Weights of a small transformer language model: biases on query, key and value.
Each number is 50 + 10 x the weight over the matrix's rms, rounded and kept within 0 to 99. Layers, rows and columns count from 0.

# o: layer 2 attention output (transposed), 768x768, rms 0.0911, rows 18-19,145-146,273-274,401-402,529-530,657-658, columns 384-479
# v: layer 2 attention value, 128x768, rms 0.0477, rows 18-19, columns 384-479
o145:52 45 53 52 60 64 52 53 55 76 60 41 47 48 66 47 66 36 37 45 53 27 71 40 62 55 49 55 59 72 38 56 51 54 41 47 61 59 43 59 58 47 56 66 48 43 48 35 47 28 48 46 46 39 46 51 57 40 56 41 42 46 50 52 62 40 39 39 63 67 22 42 65 52 57 62 54 55 57 48 64 40 40 62 59 49 54 52 34 44 38 46 64 49 42 33
o273:46 59 33 45 54 68 60 51 52 43 23 70 56 46 53 36 39 55 68 68 59 37 43 41 50 59 51 54 36 26 55 41 33 68 49 34 50 50 45 45 50 49 58 45 40 39 51 54 50 58 53 63 54 53 37 36 46 46 55 36 60 49 62 51 46 41 49 61 58 43 55 77 57 57 51 51 46 48 44 50 59 46 55 53 71 47 40 57 63 33 41 47 61 71 73 49
o401:58 66 54 38 37 58 41 50 54 41 75 35 53 65 36 68 53 65 61 59 37 77 36 50 64 54 52 47 48 24 52 65 55 56 43 50 64 64 41 56 53 57 42 54 49 35 55 49 60 54 45 52 48 60 46 34 40 59 55 41 46 58 49 71 50 49 55 47 56 67 53 44 37 57 46 32 56 54 42 68 49 63 39 36 33 36 49 48 45 46 48 62 46 45 69 36
o529:45 33 57 45 34 63 56 57 52 44 44 59 51 50 50 44 42 60 53 59 47 54 46 46 48 45 56 45 55 50 44 52 67 46 54 45 45 53 54 48 46 41 46 52 40 64 24 60 46 50 59 45 50 55 55 59 57 53 53 53 54 43 65 41 40 66 60 50 57 47 46 41 39 58 39 40 50 35 34 49 41 41 57 48 52 39 42 45 55 47 55 56 49 34 63 49
o657:47 85 45 55 56 41 54 54 39 53 47 57 55 42 53 47 46 47 63 20 54 63 46 51 47 37 43 55 72 55 46 60 60 62 71 49 46 40 52 44 49 59 73 46 46 44 75 27 53 57 65 47 51 68 54 51 31 47 35 37 46 59 56 29 36 56 55 37 53 43 51 55 56 62 42 57 43 53 60 52 47 46 56 42 57 45 48 40 27 66 67 31 51 25 44 63
v18:49 47 56 49 45 47 42 50 39 55 54 48 53 62 74 58 38 43 48 60 57 46 62 50 40 56 49 42 56 45 43 61 46 50 53 68 52 62 45 30 50 67 58 44 44 73 66 57 48 71 58 42 53 54 39 51 51 31 39 52 47 42 49 46 60 27 31 50 40 45 67 64 43 56 49 61 54 50 48 55 42 55 48 65 49 41 51 56 55 44 40 56 41 35 48 43
o18:44 37 47 31 41 53 56 40 53 48 44 41 45 62 69 54 38 54 51 47 56 68 77 43 43 48 41 37 45 57 55 36 49 50 41 45 35 47 42 51 34 66 44 64 44 61 59 42 35 67 68 48 49 61 56 57 70 35 55 36 46 59 56 64 27 48 53 42 39 42 55 45 51 51 64 52 59 34 57 53 46 45 61 48 54 44 61 48 67 29 59 47 61 31 57 39
o146:42 41 47 42 56 43 57 41 82 56 21 71 41 45 33 50 54 65 50 48 53 43 49 44 49 60 48 61 55 50 52 56 48 53 45 61 56 55 54 48 45 55 53 42 45 38 53 62 58 50 36 57 59 47 37 39 57 57 40 55 49 61 45 37 58 46 32 35 52 46 45 31 42 55 47 58 74 50 46 65 61 53 38 71 53 56 38 58 55 63 61 52 32 58 46 65
o274:52 43 59 57 66 58 42 39 46 38 62 61 43 28 48 57 46 64 44 59 41 42 48 56 48 46 68 46 52 49 50 58 62 48 59 45 56 46 20 62 47 60 38 53 48 56 54 53 46 52 40 47 55 39 61 33 34 65 49 44 56 52 65 42 44 44 65 46 57 52 66 53 45 56 31 47 39 52 47 53 62 49 55 61 39 42 45 51 60 37 45 53 48 51 35 50
o402:53 49 47 56 51 63 38 48 53 57 49 45 50 56 51 54 46 50 40 36 51 39 36 45 49 62 49 47 46 55 45 57 62 37 44 48 57 45 58 47 37 64 47 57 50 58 40 40 66 44 53 57 37 51 70 80 48 67 46 53 43 45 57 61 49 49 63 60 44 44 39 34 64 57 47 55 34 48 39 41 37 49 34 58 45 49 43 55 39 30 61 54 51 50 63 54
o530:37 60 55 57 68 45 58 52 41 67 45 51 41 62 51 41 51 26 42 44 40 47 58 59 49 40 41 47 46 27 49 49 41 52 78 68 46 53 73 35 66 47 49 49 68 40 48 44 61 50 57 47 57 54 48 51 43 52 39 51 46 59 52 55 53 50 41 50 60 47 46 48 43 44 47 67 40 60 54 44 47 46 46 62 40 49 53 51 45 29 63 66 61 54 54 49
o658:51 57 52 51 56 60 55 58 37 37 52 42 69 45 40 49 54 45 45 54 55 57 31 54 53 47 40 74 45 53 56 53 45 57 32 33 65 57 58 46 51 36 66 57 45 43 53 44 40 55 51 43 56 64 50 36 35 47 50 50 39 42 28 41 74 62 57 54 59 38 40 64 57 45 42 48 32 46 42 42 48 49 43 20 55 40 48 39 55 66 42 65 58 41 53 35
v19:61 40 63 58 39 49 60 39 31 64 38 47 29 47 36 59 62 46 43 50 51 51 55 55 38 44 49 34 61 62 50 43 32 59 52 45 35 60 44 54 38 44 60 39 28 50 50 50 65 47 60 51 47 34 72 50 35 54 41 57 47 50 49 49 48 43 67 46 57 56 34 50 71 38 47 48 53 67 47 43 50 64 49 49 54 43 52 41 53 51 42 41 73 56 60 43
o19:46 70 63 54 61 52 42 48 42 47 37 75 40 54 42 50 50 40 40 47 53 46 37 38 47 63 55 26 35 49 57 64 53 69 49 45 56 46 68 33 44 39 48 40 35 46 71 64 41 65 33 54 52 58 59 45 58 34 38 43 50 60 75 54 42 52 48 67 09 53 57 45 67 29 53 53 41 56 39 66 56 48 58 43 44 63 54 54 54 56 39 62 63 39 60 42